config.yaml
num_hidden_layers: 13
hidden_size: 128
num_attention_heads: 4
num_key_value_heads: 4
head_dim: 32
intermediate_size: 512
vocab_size: 8192
hidden_act: "gelu"
norm: "layernorm"
norm_place: "pre"
norm_eps: 1e-05
positions: "rope"
rope_theta: 10000.0
rope_fraction: 0.25
qk_norm: false
attn_scale: 0.177
bias: "all"
tie_word_embeddings: false
parallel_block: true
extras: ["capped logits"]
init: "orth"
init_std_qkv: 0.0658
init_std_o: 0.0
init_std_up: 0.0658
init_std_down: 0.0
optimizer: "soap_variant"
learning_rate: 0.00845
beta1: 0.95
beta2: 0.99
weight_decay: 0.057
lr_head: 0.00984
max_grad_norm: 1.0
warmup_steps: 200
schedule: "wsd"
decay_fraction: 0.844
decay_shape: "linear"
final_lr_fraction: 0.05
batch_tokens: 65536
max_seq_len: 512
doc_mask: false
train_tokens: 231500000
max_steps: 3533
dataset: "wikipedia_en"
Each number is 500 + 25 x the weight over its row's rms, rounded and kept within 0 to 999. Layers, rows and columns count from 0. Numbers have three digits each. The size before them is the row's rms in percent of the matrix's.

# k: layer 9 attention key, 128x128, rms 0.204, rows 90-127, columns 0-63
# q: layer 9 attention query, 128x128, rms 0.196, rows 91-127, columns 0-63
# v: layer 9 attention value, 128x128, rms 0.242, rows 64-126, columns 0-63
# o: layer 9 attention output (transposed), 128x128, rms 0.212, rows 64-125, columns 0-63
k90 090:544504462509500526498487525509507489462482467500508518555522486544479479523496534533476494537521497506471501475507532480483526517485481505523490471476525484542515543535531462501526512502519478
q91 093:509483547494477450468477509490513513527495533510499438468521455538492509540527513521502501515530523482511553538478511539536455533520507481517524510464468520518480490535513496496515503531487492
k91 091:512497498487536491505524527524508516492510497475517526496511493506445480448486522491487489514502537517469492491522470467497521481482510484483510522494488548478512499438511481494488462451489487
q92 093:535508516480481522496510491489500500463519531449470513499473519490511510496481513478517477511533523487500543500520477517507535484555515475508500506523526480476469542488560533522523459467505528
k92 088:493498527548508489489533476512473460463509459493513471458514494514496506486511476480459484436508521499493489501515522487533472513519548466501535486486504511471520527467515514492519487534487484
q93 077:516549537479463530499463483513515515466480500518542495500526502519541499518525492492496468504536503428504501480512447472496494547513501457472468503481489512493496531513514490517485503517495493
k93 080:457500499467517525510507515476463532485520510479531543492508532515480495486507529509469470510506548505472516519513529493516499536542500481510512557486455475466508499531489535513480493498471522
q94 087:497520474444516474469496493459492541513463504505514527539530483555488514463462478496530509513485509464538473523510510483533499519500508477507498498467498451467502508521490528463504458489510509
k94 084:549491486444542500521472508432537501456504511514510495478516511495497525446535532503510493500468489530516541494520502472493535527506530499489489511483468534541508488518455500551545539511524506
q95 085:509503567551496511473506541482489512491492466493525529486488516483506538473477499479483460478532526512493467530512475479558452543459485506535480518473507460525516496533537476474502500499521489
k95 079:491487457518490511502521512497512508506525475476476455521518501457508539505492513531560457514522510510528508536495516511494501506426538474541515444468490471530521470548507525552507516519518474
v64 097:501509509521518544536514557526473521505504522525524509479520473452544546509504492476494451486497532507519528488531496484516474516483519453490504533469489529510534470468451483473507467475500471
o64 113:498521542517508530479508512492461501450509524512491508510508491533530497528498517533495479537500515494491574442521483501463494517540511529532465466501508464512520502524522528484561519529459508
v65 103:518477493496501476543542476499464492513508529505472514481530490518479510504508518465530495514468468504506524455438483515493509461502482490541520475497459485496485469504491480522487498473505483
o65 101:515489454497524479500496475554503540486503510500508520488506498515552526490467516488531468520479523516585526525474483474499511478526471488527527458494508480502501495501462504525487495504481487
v66 106:518503536508498531529519509545498477502433484546512466500466495461500469514522520502473480474489452494506461478520477534563490493509478488484506499479496554535496548466509491511492515493471500
o66 107:498458480477516511487496495521491495471523514553518484501474481533534460516478528534487462500517490451532483479533500501459464526470504556505506482528481532545484505510556530494493531486509514
v67 107:485476540482531446498506491478451472517497532521495528491456477532496475503507469534470492501480510533505491503472501466510519506525458497471493493508477482519581524484511497473465513504514533
o67 111:488470511512463489493472460532476521472493504519486492494484467484486531455507489506511492452535484491510443515509515472441494518487522505453487435486504485448505495576489511504504501492532537
v68 087:467484524457515507536456464476510490517495473504479449508523525494508512516517499467546493537510525513459501495480471509486540502459538512497502452503459464510466511509509482505498524490491491
o68 095:487478529488513512487507443486504504517492495529451502496540481469511458466515521475504503495498532503563538536483485480523478497527521499484500496519471513521553481481487467496536489520526485
v69 100:499515468500532508490478507473472504475545533492488512529536496502530536543501517488482504459508438503468508503445485491544522488492516499482510467486531517481535543528491508519528531495529501
o69 105:509526525439521520451503504531507543457491533514504460467538475517463527521544497517512500539467489457500474470461462548477476513505477522498530511456514523495513534504488484490515432511495473
v70 109:495513466495540486519570481477507520497535536515491488503476479476500504480495488482464482465515496519497479490533482482468494511523538476523485520510492493475462471460516591483528476507506516
o70 106:504563487507450481532484465528494501483481518497513486525478485482490516511487502517498489500509489496516555498497474505492477529487513499515530469526492489482518513448555518482505465494467485
v71 128:489502478542520531482481501477501465507514483492463507489479526510468463499512519468499507516489493539489513502544499506526531516481472527474499453501549435503469482503521552485484505463494492
o71 115:471530490516491532499491522495530520490542511511534492497516493495466540497472501508501508484542503487509489485452476475486473480498512457493530568509511501500513494467530525501499469507535539
v72 099:497500486489523509523473476508506477522483522496511500513486515541532509461453455490549532485460481481469497498520500551521453475493514496517502475491487481513497526488493465495513463505491434
o72 105:543462528496515525515511464485481455494485515524500464504496551477537505559495531541539488514484492501501506484527488502515485482490485479484474537503443466495509521529484492533494485535515489
v73 104:533562536516477526480555478476543470499546472486485495499509535511523445481486538532502477505510547523512497475497509483522501470465487519519503486518516481486527453533505503530508519511526500
o73 105:510555502538449520469503537509526524513516503480474516489445468508472540482501523560501548549488512470480507495494503493547524494518519503472470531498474463514489540502536499545513512466498527
v74 099:554501513520461556507506482519525474475471492468509450563521491507516542513483527464563466490526506532506514486493495507522553481521514460524462496505512471498495539509490508541493531470542506
o74 100:529511505504518515471499482542509510487536498513509468523449534519492490484477511491517508495468466475451481496522517469535518506493495543507496496593511487497528463497479510513519490466490475
v75 102:479497456492477506511484511514484450508476504485515467485503499503498506484518476508527513501554530470484497508512524518501488520535492468518514473506483470498465479463435485505515489529524484
o75 105:522508525537503486476485528535476460513512471460498524492476516478545522507465509530548492451483529468517498509529515481503481500493525497503504536479520475510485468488512447478497474490486484
v76 111:493487517538555527444506491518465564489525549473539499545542503498531517502498526533525481476492481491534537469510448519470524488475532473487464543510475466488477504530522522556519525474503508
o76 110:547493475483485518531522497468514517490529504473501495454476521540476483464506482483530521507449499510493496491462461527463486475512491487496524477520505429493492465493487495491502500513492509
v77 108:506523544543516499488464568485503521468573480470496519479509510470496475443498543516494514487513505506507543486516496503497466487516467467525490513526562484499494493497472489500497511502485498
o77 103:556482504491472547493478490512539499484520521474505526477515489554509492452492547479499509481505530520504523554531507523465490461492484467534491537461471498488468527476501517490496529516500502
v78 115:506503499491494491514504477461511480522531503509486516514446473491527470483515502512491499490476493506491507509498494515536500556494473550480498496508504480487491449490486515537485512492495518
o78 111:566515491497480484511511470482533534496541434500519480530510499540504524494536483485461511500511511493543490490520478505498497495470547488502510496467534496498478491500525519524550489454569515
v79 127:517528492492481505491472450509512514514526465497506514496479516475470455491482515486514478532529469532464507487576480492491494522507466480528533473517544481514463505479490520504491516514546517
o79 122:529509532499494491477510461479483505509547525495523504488509475503515465507460464471500463475523493463474508521481468531532523492476508496504518548498481532463502533503475501447494484509480509
v80 106:498488508492513518508465506526534532526497520510553534487510489470461512469501458500494476508527523480508470492459532491492478485491491495478494497477466530516530540512464465476535500512455516
o80 110:519473499475489516486434521515474457500476498496489519486517545502521487508504527488506501555507503486553503486499491528478479503529489509519551491497478491498492490489487521477480514525512481
v81 106:515495532472491456543518530570528509527507503484446536480490494535500479499516499511504509466492506503489502501489506519526500475498465465497542485502492501472450470495478472491481464522501528
o81 099:486498480518549470492495503472518502463526505535503467503486512480512485494482491423508504495484495526468535536479522496495541507462497534477470494460529571503477544478511511499454544522516491
v82 111:501510494562486515536455558500515522520492480491493545522510532514497496510505486499498484489484481496549517511504500465532495515499449451471500524471455486470505487468530465484521523492528488
o82 115:492490459526496495483516484527533489508507486486505529501534488513514535535504541557486536474452479485437496494470524536492502490482523566480492458488468506505521458510462491444470514519481468
v83 099:526492524432545537513476492452507533481514496508529535513507523515520492508481531483524482473485452489465480549502491520529496506475487514513457527500479522472477518518463463498524496518508482
o83 106:543493483460545519477509525502520509501519488560509506514523478539456478477498492470512484523487546462472503537556495495512517482478500489493454496475470488514531508502496474490462451503509511
v84 108:536465506514499469495511467482511500497509508478519475525523471468510483541517466492498477491516546516527472508467557474523514481464531510479509517554457487530503521526500467473511467483521505
o84 112:463497482493518497514512500516508476509472484509525490524489482511504500480506537525513510519561498494498490461438476458479454472506476491450499487454499463523489496448483499493488514483512521
v85 106:474507473536466524501475541486473460531468489521500500515566489498500499513496485541478475499503497495498452501459528493506493497514491502475495479516502518560484448528483488505475505539521509
o85 105:495497502473543527470509537518516478494482512472499493519523505498506497518518519502458539497477506521583485453556482468529498489519518503451458495540442472471481494509498520487517514495501506
v86 097:555532515499541510486495498472501491445495486505526528504534491499529495478540501516491490504504466493452523447511490471522538542465555527493482496469493496476559490543477516526531486485505495
o86 104:501524521494477499486517572473520532503496472530523505524516503520473483503462509484537523522455502441487490495518435472522486545502537510489536499455496495460492480536508506555487432511503487
v87 102:507511509521491469496492487523450527508518553443536538487450476464479457499468486471490482471477498509474512458486544500558447508526501525477510502512500520496513493490509511470462518515490489
o87 107:522533501508478523501500505513511548527501553470451502480512495498503512486486476511531496520605469492495487485493532476495510516443507491485518487445486495493482492488512528504502490483527465
v88 095:539479452547519508537528488501493515506482501536474538478498524509463468448465502501512499503534508473478497511524509500508492495503505467495522476508483470525465472509517506492508520525542547
o88 094:529482537462515518472495531521511487470485513513536512508515528477504513508501546493500479497505499505456529469520504495446528463485497490534504526481519480490510499558505490475504508451488467
v89 097:515518466500471470521461488508527480478519482485496497457460509538472485547503479510491465519492475502502506495483474484469508479491495529519488520511509446541541480481563507535474488553513471
o89 106:494494480525463540528473456544505457493492466513520510536509499456531497474480509498471475480509507481493500446499482482476491491527526470493490472513543496459529551464520496500471515474486491
v90 092:472468513491504530464511521494520509471471472527472517481498510508503521479506545484511506535554492530466464512470491482543544472521475540487541488554487494493472469474501482498483489472491507
o90 101:461481492455491493483490489501515539482496512529498474472518474525500509526496526492503522502476515487518516490540536480473523486493497474489477474485513544516490499426449490485533477471496535
v91 110:500536518540489510524510452497544529503474488518532479516524467497514524534550485545482509494518535492509473467487521458475559506516544553549500515500494500486560530497519525481514509466479478
o91 115:439498472517504518489496504470522500503478523515513508518492473517503456451496490586516529488495526508502521484475484483513532485490513498495574514517494486444511503454558515532452503490459461
v92 114:545444462497548526459493455507486517508544476476528481518485513544495505503476516504459524512507524514493507481486523525481494532485549494526453500433539522501488505527515500530481489497501500
o92 111:540547525492490550458477510492518520524485480484524527506473467476475508562488497496467524527500487463461470516441470514475445520556530526501488508489465505502458470490492491468498519496502481
v93 124:521498486499544529507525517515515495450529470463463538531465522492454504491478517519470487544540489517478529482527473502555499536489477485529510486536553468494455488487515495525468535491511469
o93 109:505508508544527509501535458543526537497516500505482519485529471504523505525486495465530520483538460453470470491484562471488465468541481474481508483516474509538550495480538462483491455492470464
v94 101:496518496513486462484483466501485535533508432518485490471509455487464503515490539477467563543485554504501455532532473486465544485493511520532501459487522495444497508498513512463456525475514485
o94 107:514462499493493512493525492489484516506492516477497474505503538462504505491472503518444482449490514519521469488457485548510490492508527527524488501509502491456490521468490481469505528511497503
v95 097:518498478478506568510480510486495471492465485461492508510533556522446492515482480493511498505522542498484470516518470456549531479502489520539487483531483468509499489531503550527509494461459512
o95 100:489480435521471508514531497491534492508498485420560474498526518515469482488463461468515536496483541454546509488501531464501509491497488509476511528529526459508465501537493487483528498483491529
q96 058:567499497500470514482505458504498488494534545545520479536490481508499513485523519477504480520535526503508550514511453508473483542479461531528555486541512529499499528506489499527492493537516529
k96 062:548471429519471527501474527485519464488490465492531513452480504450511471500506495498509504487485494503453541487491495531490487485533490493517487503482497499549469491514511496469491518514465500
q97 069:515491515472512498518509504507498523495473550487484487536518530491488505480524506540505451544534537461533489514487503529440485527479476500478513505526505484515501474532535493565530491529526471
k97 057:471515513460488461487432492496518521513510513497486554480503477525482502495458530507491489489525494498435490444503468473506553506479493476465476481497486487516515475496506497481528477482495478
q98 092:451527534509501490511505470506493473504524467524514495512462468493532495530484495511508555485458538485490521517467485495567506524510471466494488513487502522536486519466506504502499519473518482
k98 068:439508473540469498472510503520518460527487472514563520494478484425504452507511491504518482498486496494492492527501509506513456511510505540496483491509494513469492477469491502512513510525461484
q99 089:552507462528535519504521504492531539516487558493509505465517518506483525486498496494500460482489463512502483514552489504450499491516511465499504500500491492457543484473517477459499473505522497
k99 092:515497512479455463521464485508469515511524475442468488447503497500474483470469512501527480497495501479518468473511476495476491496451461511513478512450509485487510471533460540489478478445497467
q100 143:450511545494510539495493524508486471490506457542488494564473479483548489545471499495508527497443526470492505499486524511527503515463484515495481502500464526560481528519477499519490521500502503
k100 072:531482526493518464495464467502509471523504521515482442479506486527524492484494511502473488502482478501518446491495504508503462474513463481493484484479506475495494524519483513499494484464481533
q101 134:544497469520508461520518485511498544530491556473534518455500509502474513478526505510508490531579505533495493502504479489482511508546507482502539489494533471461510493494531515504511486493506510
k101 155:544463473502511463533458487485495513520528495439489459451532549489500500480522537511465456483520541530532479517544498470488491511517513486525524499481562511470500505504493531511495511482515502
q102 100:516499486486516491481522518513539504532515509503521513516500499520510520482493482494545493517548526489517478505495462487534507517497441499495533550478544484474486550465496485493485453508522494
k102 114:520480537501486504478517500511529485487528527519482497496459477509529539470470529483518483501480496468474456456512460494562486515515476504510484499503494453506466512513487486504448449519515506
q103 111:486523489499540493496485494510482473480479473526502493517500449495487490510410496456517486537534484521497500529460507516471493484444501510487521499486487505491494505452466504463466532486494513
k103 114:519539485497499500460494501545546536496525492481493539481480470520482551534473500471517526525486505459513508502505467525455507479522490498481489529513473500536467505501474481467490503526561530
q104 108:498491479488483500460470517485517502553499455459485500564505489496477545492491492541508546503491519533492514506483474489484483508484535495520545496514504485491481512531552523523475539500533517
k104 109:517513479493475485461471496512519544512514496480505474506472517538462530525473528529520515506490526509473495508517471468532461511458480538507497528518522510459487515567521447518502520496563466
q105 103:504478510476558451503533493511484554513464468506514534504506506540467488490511499510481501549487499493505481517509486542539473495497474508513513515509504533524491523469516500504501522485487555
k105 109:539468517465494457492441460495510513490508517454514517505545504489524490504464505493496551542472510466483562495492475539483515519532529516533478501509489532539485537489498526500483488492535448
q106 101:521508474526485507461509529534508503538501544514548490508502485452504551509501525502516491530467478500475518499480487513496503470567462481556521507487505482533491520526554479495520507487536508
k106 109:482531455464475520479488548506513475540492504499490519490495469491466468528512530501516508533483512509478467547478472502491478472504517456520496480459499494505526503526449513512479464460513511
q107 118:526472507500512472473480519519493535514489496513474519497507449500493525532512496492494507497534470503502515446472508509466518462503497472481488457461494511476504490535421533430490463490527480
k107 116:528515489519521503523473489508496522492498464513479500505497471522512560527472508482500494506561456489470462508472512495452484508489513532479497447510493555536484452529454524487495495483541489
q108 099:492491462510505499418489497495533501526536490470512466524496487512499519515488530553498504446493494454522470514544475469530505487429552511510506483520500497514553482496498473521508517506524521
k108 100:457532508521467479484457501466496502495473476557534536507484536495462488488466475497516533452527499474485502468497505476467499517490487523422489511476465497492526516496532498461481497461491502
q109 104:498508486466538482498483478484494506537500468531543487484486528544530518529483519510558471507522492465481514497554511521534483554475470500522484478497499479523490512497532472543479482504534522
k109 102:485498487508528479514473521482470501527465542510507453471503497505463497529469490501551488478496500460516489513534448480528505506455500481438470495495475509511524532501479496508512443493542528
q110 098:503511419517493478546517525490521474521498526530476462516477486479475571537489476473473500454460496495467470482498531480484513530487521531453504494438537539497468477491472507497524504474487522
k110 102:510462413487512459524521458512503479498486466499500493470455498536531493479493502506476527467482476542484518451480488504476521546470513494482529477504502501470506463475466475518474515511491498
q111 096:521499485510468478462503477521503436507504492499473498483518491538461521468527530478490506470465492531512518484505459471498476485504502474465485492540470518531526505532461483522496496477443538
k111 105:445522525519509518496496464527501473459508479532482499469527512509522466468502480480492518458501481515464547488509486505507503491583485484449488521561500521517490498547529500505483498501489545
q112 097:519489458478510465494495534534488514517487479451466518473500534522480538447478515485476505518510474540511510480513510526529505545496481551498507509514515475503514490525518472544494521492505489
k112 104:522515479527496504533502455496514469515490478450472494497478530557555530486479505490478532525488534512520499524505513521518540482487512478492478489504517465554475498503486492514491472500520526
q113 109:458504490548500557516552484497471507450524535508526499497478519479498513515476485510495498493470509510521525505484503545485501515493499499530521501526457531559494500501543510472485517526471549
k113 102:504472496505483503477483518467456490494475549497497457514512473422490490492498516454510498472488547532471479489492472474470516506538506516534547531505497502498514463499511525504483478491504489
q114 109:451521498522473498485487470506493457517488528516478514503491476458510516583503500538460524508523476526486506502486480518468472493521503539501500459498502485519498492470510492467522495521483501
k114 109:526493457520468522463492455517471455498526494468479494493511484481507521509521540500497454484497499503485497467468488509481445436523532503525436464501472487514488511496473466500521480493522516
q115 097:536480526456496508487512477486522501452476542518496520498563503448511529500518482457483483507492516479549545527531511518516504518517486475552498485545508482476535517495465534491524491529498534
k115 108:501512495415473460529471462494462488467519521518499524511525482473481489524518476486490493510516500509495493516490538547487508517451456520487475487558432527482495522449487514479515480492498497
q116 103:477489443500531517518520528505516505512484478480483492466514497516541469532545494470499504512538475512520470492482494482452518542499529491498557480509505493479480456464535503510499554528484540
k116 109:492533482493524533510541463482537492533461510507493468463518473509480505518495506476489530481479495490493489502469497513490477484505471492489509518486517518509494461473533464452497526488523461
q117 096:486456481529503450518478527526493500495518520490491499475464476440512515534514503527513510497542435512499527479507462500477495471502483503501494455484484504494460525502476517507449467506448490
k117 103:518496479529494523535472503511533476516487536511514533471495475463534504475539495564558466475521495479513483546519510479456524461487481528514511488532492520490516513553471513487471537519505460
q118 099:564501536498529494482469509506546499489525528495504472488517476522519504510496521509495524517503488549471540507531518530533543522497486510489466462482473534543456520538461500529507539508509554
k118 108:518524492559537533529495518458541526486488517488482522488473501522507483471513529466504475497463468556515510541491532500522533471517513524512494500486464524494533533485464456504513489522511491
q119 105:483488478440515484539497495458492446515478470517492495501502494500504519520499477500472488477481511499488455482513507506525476548463499475490482467495478510525496512491493478511512464473519501
k119 101:480494495474518446514475487453493493507504449490488537455498523535517481466502499539481472497537482505506497476523462472499529491508498475507519506501557557528485513493541482527517520485541488
q120 109:553483502527508464512526476506525521506513523492524484458444493513510512532482522483502482456449516541491492504485507502502529452528482512476494486470476492501498499512506486516527456490552515
k120 102:446464481546530558508504488518507489532528487507462496512476535502486506512538502492486486490494538498573502511542518492507470501530474463520514498478535500537512504487459504491507532490536530
q121 108:497459500506495546481451503496496525491493474534518476472497455482472503469521502533490487486468452511499532490455485520525511489531488525509493441560480492498487507476509494486460519471462493
k121 113:495512466526556516474492479520518541450514553500537464506462491490519482472487479451538518531483500532547468501443487527509522488500478497521501481539502514498516516509544503518491515488505514
q122 113:538495469514527516519524483505514546478478483471510494520501517468471483452531509504537498485499490480516487496480551489492462504495524511475529478480475497472509480520518485497495502544472510
k122 113:520490486533479472479500498518485511501465475553516502523495513496513531489501453499519502546416496496483459474458498478469492494545515538478522475524478542551530490481505477495492460527477469
q123 105:511482536484518521513489490533513466465486471497477493473505459455518474554457495530488502506473462494495506505501531519467477508497465503514478500532456532510500494501520497467552523471511455
k123 107:506529538518509502478518521522496536454482491484461512472500490487494448515525517526488517486527462527522484449470503536467452482529497533530544508509504479485524528486463475453497488547467469
q124 102:497475506488507497506509513511501474513486461479476471526518510495467549494562518484512451542531515491535446510528500528503520513500492448532485516451529516537490525561489481494482531509554530
k124 103:546522493464514528493493523472513480478505488523500509517511518526525546479552468513499499527459501558510431522538513463502478480509554499509460518509531499520510533511498475507482529511554517
q125 098:505484525518490519504482490497482489519549517464514493479507512518504533523510493439461520507513521545510528531490514520494493502499532429501503480542570485452498490475471502481509523521513486
k125 104:521488509524469458489509450509499469510540489519444511547493478481482518489482471463498549485546495520520475536475497531534493488466482489473524514522487495467516529536498491479499510512534509
q126 105:483484501528458494498509483487476466492508470524521484445455550481494499466498509490525491477491474483481460472465497502434510516487473497564476474469487482515517480498430473523498476483494477
k126 111:515513507505499528505483486521476505547488464519488523520431513491501506505461531526504438507476484475537483478471515509439513460471505515514497505479540460477472480491527522511496495458568484
q127 113:471519520516520464499512501503485532516510513538509474494482482493481490537476485514470523482484475564459538503496453537534526551485489525488481472482466484484515540489525493496478528508495443
k127 107:447524462515538520500562489481507508493500519480465501450509490448496514511473494481481504504499489507488486515498503508495507485479492529566492505554495518479509494458510543513495511533542452
v96 102:535511504493552533531475466506544514513531550539410472514530487482471500478464534494505500541509500525516504463483497447522505484481529543503475477495540490533502490514544469482520495474505473
o96 095:551504505529527521497516476501518460526529514527497454531507493512525487519551517567499508462531533526497433533481488472513483518481520516504456490482554456515507497494484469497496472505488520
v97 109:485506512476497527532552514533490515538473523493464457541508486506514521496542497521516485476502487480453504486479497496519494521444472539559500502494500496496518480511433494507517545510523516
o97 098:561516548498535502520489531488486526508473508510508516464533507498532436532463508521535473491474515443495507539553464453498459494496529516469458512497459534519492490541514491527466484559482481
v98 113:529530491476519513530520483508483496491507512529515483487503455465497476513526519494503514511491510499497496480545488503511488533500553531413499547469480508490537464501498548492442505493491502
o98 104:519495515511470486512506526470511542542495475469507528500498468511534487473517506498494479525510524510512480530475482514499471537482507505489490471438498462501526472457519502519464534514518476
v99 110:512496511496508537523493538471476449491556469484520485478499536476515491542552498508527470534494547488520505488487556488477514514514464528493507481518464524548545442505502475490465492519513509
o99 097:547525542508519503502503449538512509488550461496500487471501490494476501478451489519508543484450482480487483507539494514494555506507485519498480493508483506518522508499520497510486486471493501
v100 109:511513512476493496531514483468510519512472499485502582492503515522468448549531488477472522511481511470507494518515495508524526501482530541499537488519459498507471501551543485497471457533528466
o100 097:520458489514517499528506505507460509567481500490520475526517518494452520499494504531519495478492511479463500471522516499477529534441465487501452485503521491535505493517503529502529478519544518
v101 115:514461494525498496496459501452490500523472495474510498506470495469506488515575518492501499477496536491520512477472481447490488523493484506494484537507482486481493455509555512478490481479498491
o101 102:498472481480500510495512510497502539542516492499515482480504494468498510499486496414459519481493547517513494540488481519528499512499502495481462498524504480515506490467544495572486509526535561
v102 109:484507512488518563534512490536489496473496475512491522489507475530555490500545483504513521462547517519480456472497462492448528498504488500498505511521486474493499494522495501515463490474512519
o102 099:503491494493505459484490482517505529492495554513536509500506518440519520496506504549490478475533495548550495497489477464496518525509485499469495500513511538513463488474505551435545531504513519
v103 129:502477553509530486462500465493523482521494468451456514506461489461507499498512468499562485507471552510470492492518478528518475507533489503501483489490467536458495498504484541521487451455496543
o103 112:440509500557526518521535511461481553539470520505506485516485506468503507481471516555530508492494523530457473485492462514489499520523505506490585502540529484497511492511568469498506484505487510
v104 123:496508502509457484489542512590470495502539517524466509472494462477486543465517477488538565515498495497531481499455483482507488504479506453505527428487484498473528538492515479497510506470504495
o104 102:450501504518489482468490460506474487532524504502503518480557524500463492507513491514492506502550546527488545541493488469504498497518477486498507522571487482512499517524471506483516482495492525
v105 114:521536515503553452482504504487499534514505548500528509505474505502491487491510505484494526483531492461522503498490506507472513483507496516467470499519455502548493503461507480500506504471485484
o105 098:442505483520469496510535481510470501483498473553542487529475532520493502484482509519494493502512492480528457510485518500493481465458514511454521531518502493493521499445503512535467506453521501
v106 112:523480531516484511560489519508509516478542501521513501497483533513558524479485470509492502501507484496493483511481481503442534498462480522519494515525462469494489496502520499546493526510495498
o106 102:516494483481506471488505522521527471508506459507497497508466504503500526509509470511488528500539492478507481457496533436546530498492484495453502535525468496511442485484540517506466473507497504
v107 122:540506484519448519506520495459495529502464466524482502491499447457516503484493506511470478501471485561521515452521517545539502507513516480491484508499455520510449520504536485482507474532546505
o107 104:499521523546496435476530469498451530501487502485425505497494516488478518511522469481477503487482472542483497483490455534489513528463489486505450504542524515506502527558520471479471498492497524
v108 111:531461510545493445489486488507497495497489543514475517488533483469498490489492528502539495488496491481464529536523462478511537530518496496483501578504507475524480472477510511485538547481527481
o108 104:533511475507502461557503485493536519535516497454489476491446491533536482533500465515524506507455523511551524463486494451534539510485510511502529508525523486485492506478491484502476531504501523
v109 115:464553513474486504478501524500489490512506497525513487463511519510519448491510521504473520507548504474510476480516514496485481504457471550508487464484510475522549479491472452526540484513452482
o109 092:523529515498475507476473520517478487534508531528528499505503517466512483491490510515507480493522448471426467506505498468512530534491508525484521503451472524515516456484505524509488434519492488
v110 099:521510477489503503484473508530462495509520442440492497507518524530517494529473455472462481527491486501496528488493534473524464451552483490483559481517507481487489511481532487470512498510548518
o110 088:483514439510489532448480503548495478547498492491483466520500469477483511487499528496490487502483492503555501549473544509480508496533499507541503505481465534528490526516483490502525510493514498
v111 114:509542488495452495522465469493508532457526527484510524515512479492528446524508472473499532476489473524514496512512436542489489507510496497495503486474566487527482524508467531447502492545509519
o111 105:474497508493497471530523502507504490500511521481498529566514455476491443453525509503457501484485524515515540497520474505491526496491509523517496501517575543487504523489540503561550537512484498
v112 116:537531511533540470493494495472503477496516475482548514488508535488488497532549545512509516451506524483516470485501543486458516448496480502467516507487509479501527496467460481517505507476445510
o112 102:491473516511480477483468510515510469487473499505503496466507525480452478486508516490513497458503465488524502474516505540490493513511512527516497488508483514482537467449518492510527498496493508
v113 102:529501488492501495524502483505507498462513506462489498484457472507456482523499514497519513525484510489546515501479513492542515517487497551492465511499445499527516538407515546506509514484553474
o113 094:459491511463495523476511529494496501481505504507528493498513515458509471481545504502494492535443521487470504524478494475500494473487502498508482483559503459564482478571484517512489521498454506
v114 111:499485480585514521507504481470532468551504478489508505503506494498468490476535459507500509491525476515499497479540482546509476515502512470488507487475524518508500493494518485494452511508494491
o114 107:483467562444505494492536472523453473466478521497469501490504431509517470530478485452491455470504496494543509504540516495509508537507475475489498513473528490487522518554545509503508494455500501
v115 104:502487524496473538472510515503525460500515458483500502503523508466506494480488523461501536521514541519487488535486475497489503512501528459455511453530477501483468473476477548487442466495532512
o115 093:486525507495515480495500458518504566458493469522548472542462498502507530524511493490495480515491516521499517475478512482476483508539478490492493495519494462522518511503483550501479534526520496
v116 107:537481494539499559507525485529509468471475455489492480518516498508521501522518550523513499472526498486513482514495497470488478503496517504491483539554465484517466463517528486574455490495527510
o116 097:515476473460550495468515471513486473504500533542487486458491526516530516537514502521502545529480493527491511462470458531495491537506508473507487511495460498516508488502500487491488560497529487
v117 107:482502489454503503512499531539511559537513496478517514532457463492562470532484450508512518498537514531497489457515522479466543491443529472480505537516484499528466476485491549527520501486521522
o117 099:504521457484492491497542465495525490508486492509473521508507504470521451505522510450509514519442457499542536502484464461544491465502464490523493489486493536526499466509504508506475468527481486
v118 121:510512459486482540481522461494500485502517478489436486489529484476515486492501511487445533486509498487541530480506472523469513510529551507457511514493505464497532506531501490539489494490541492
o118 107:485540488503487513512505498522495447508503486522522528539495517534511537510485504526480522514498521519547530494521493502515486565513571518479451483486495503528509469510540488501505496489523550
v119 099:469459539508511480472551480508505452517483513481510512498473450546499474469500493531485506515518487528453494472499483470493510489510479537517488526532506527446492498513527462520524508504537487
o119 092:500505491544479506508527517496504509461527534528451456477517515504516473497505481554537507553524508497514507507521510444453461503493486525479543531453461559482477520506533464478492483519509530
v120 116:495496508467515454514519464495529499488461497525492499523493532496491523495500515481472485504518499495473533494533502502517487507475502462502498478488493514528499427488465494458521503556477533
o120 101:531507513494471497506487463485476450495507517455505509487487482509484531503481490468508504474476484464481505517481492496486475461489521530458472493442509526455500473533480493473474571500500494
v121 116:513499490507446530558490487532496485489519491514507466500517511509489487475501493464504503486513502481455509529504466530501493515502491515502546485469531502512499492553497484487473525516453457
o121 101:531499490505523499507497503523530490509502468507478575465490456517504456485490495500425503458517486496482511498492518490484497509485488533509485490478488522461489495495455496512489524481505504
v122 107:503491470506471478508502486489493528523498518467498432525508504525493434506499507508506455504456517478517496480496491481461475488477499520463462512458490527465502485450496475508483499511509517
o122 096:492499514518491513525535470483503516495489512480459493524552463503570521531516514515477495538508501502446520487528518521529481510510531511539475504548483506521510487461517477511483522517516485
v123 099:514488488463526475453505462543550510475518516515484470479451474485478476503467519562496481531532504537491497495477472510508504515486499503490537485511527496545500541496495514526526517553491528
o123 094:494507474515499511528540533490520497461503541483527497533547521515490480455529500464489482549506554490516485504469446484500488542464528494520504512469504460518500516452508512498471475503490464
v124 099:511470523484509489489512492495470509504495468505493511524545472491558466544499491483509525453522473538490484481508497466524484483469485506507538481489492509465461527498516499525526515473513515
o124 102:497561476478531505512502489497472483527505535507457512483512472523508473494515494492551504503514466491495556523469518493544505455486520482480522478556501568534540490462565517488503498495492549
v125 100:535491560501476480518531528509477474467479511521466504537453472547499470531502523518495489471461468477504487480470530513503516523514510507489502469483532474484552498514463495517487552488487494
o125 094:535482497479465469508500508473522521461478521503544540501499543497495478533531495525540499518511492469454537531478530492526519523533507492511538504495498518474484459485527508503469505485476485
v126 100:455492498477550535499491477510504508530479498536509517508500473471435510531489452463466482484478509536524503522538503475474509463511506512496501480497476512469489520497482503533517485470466490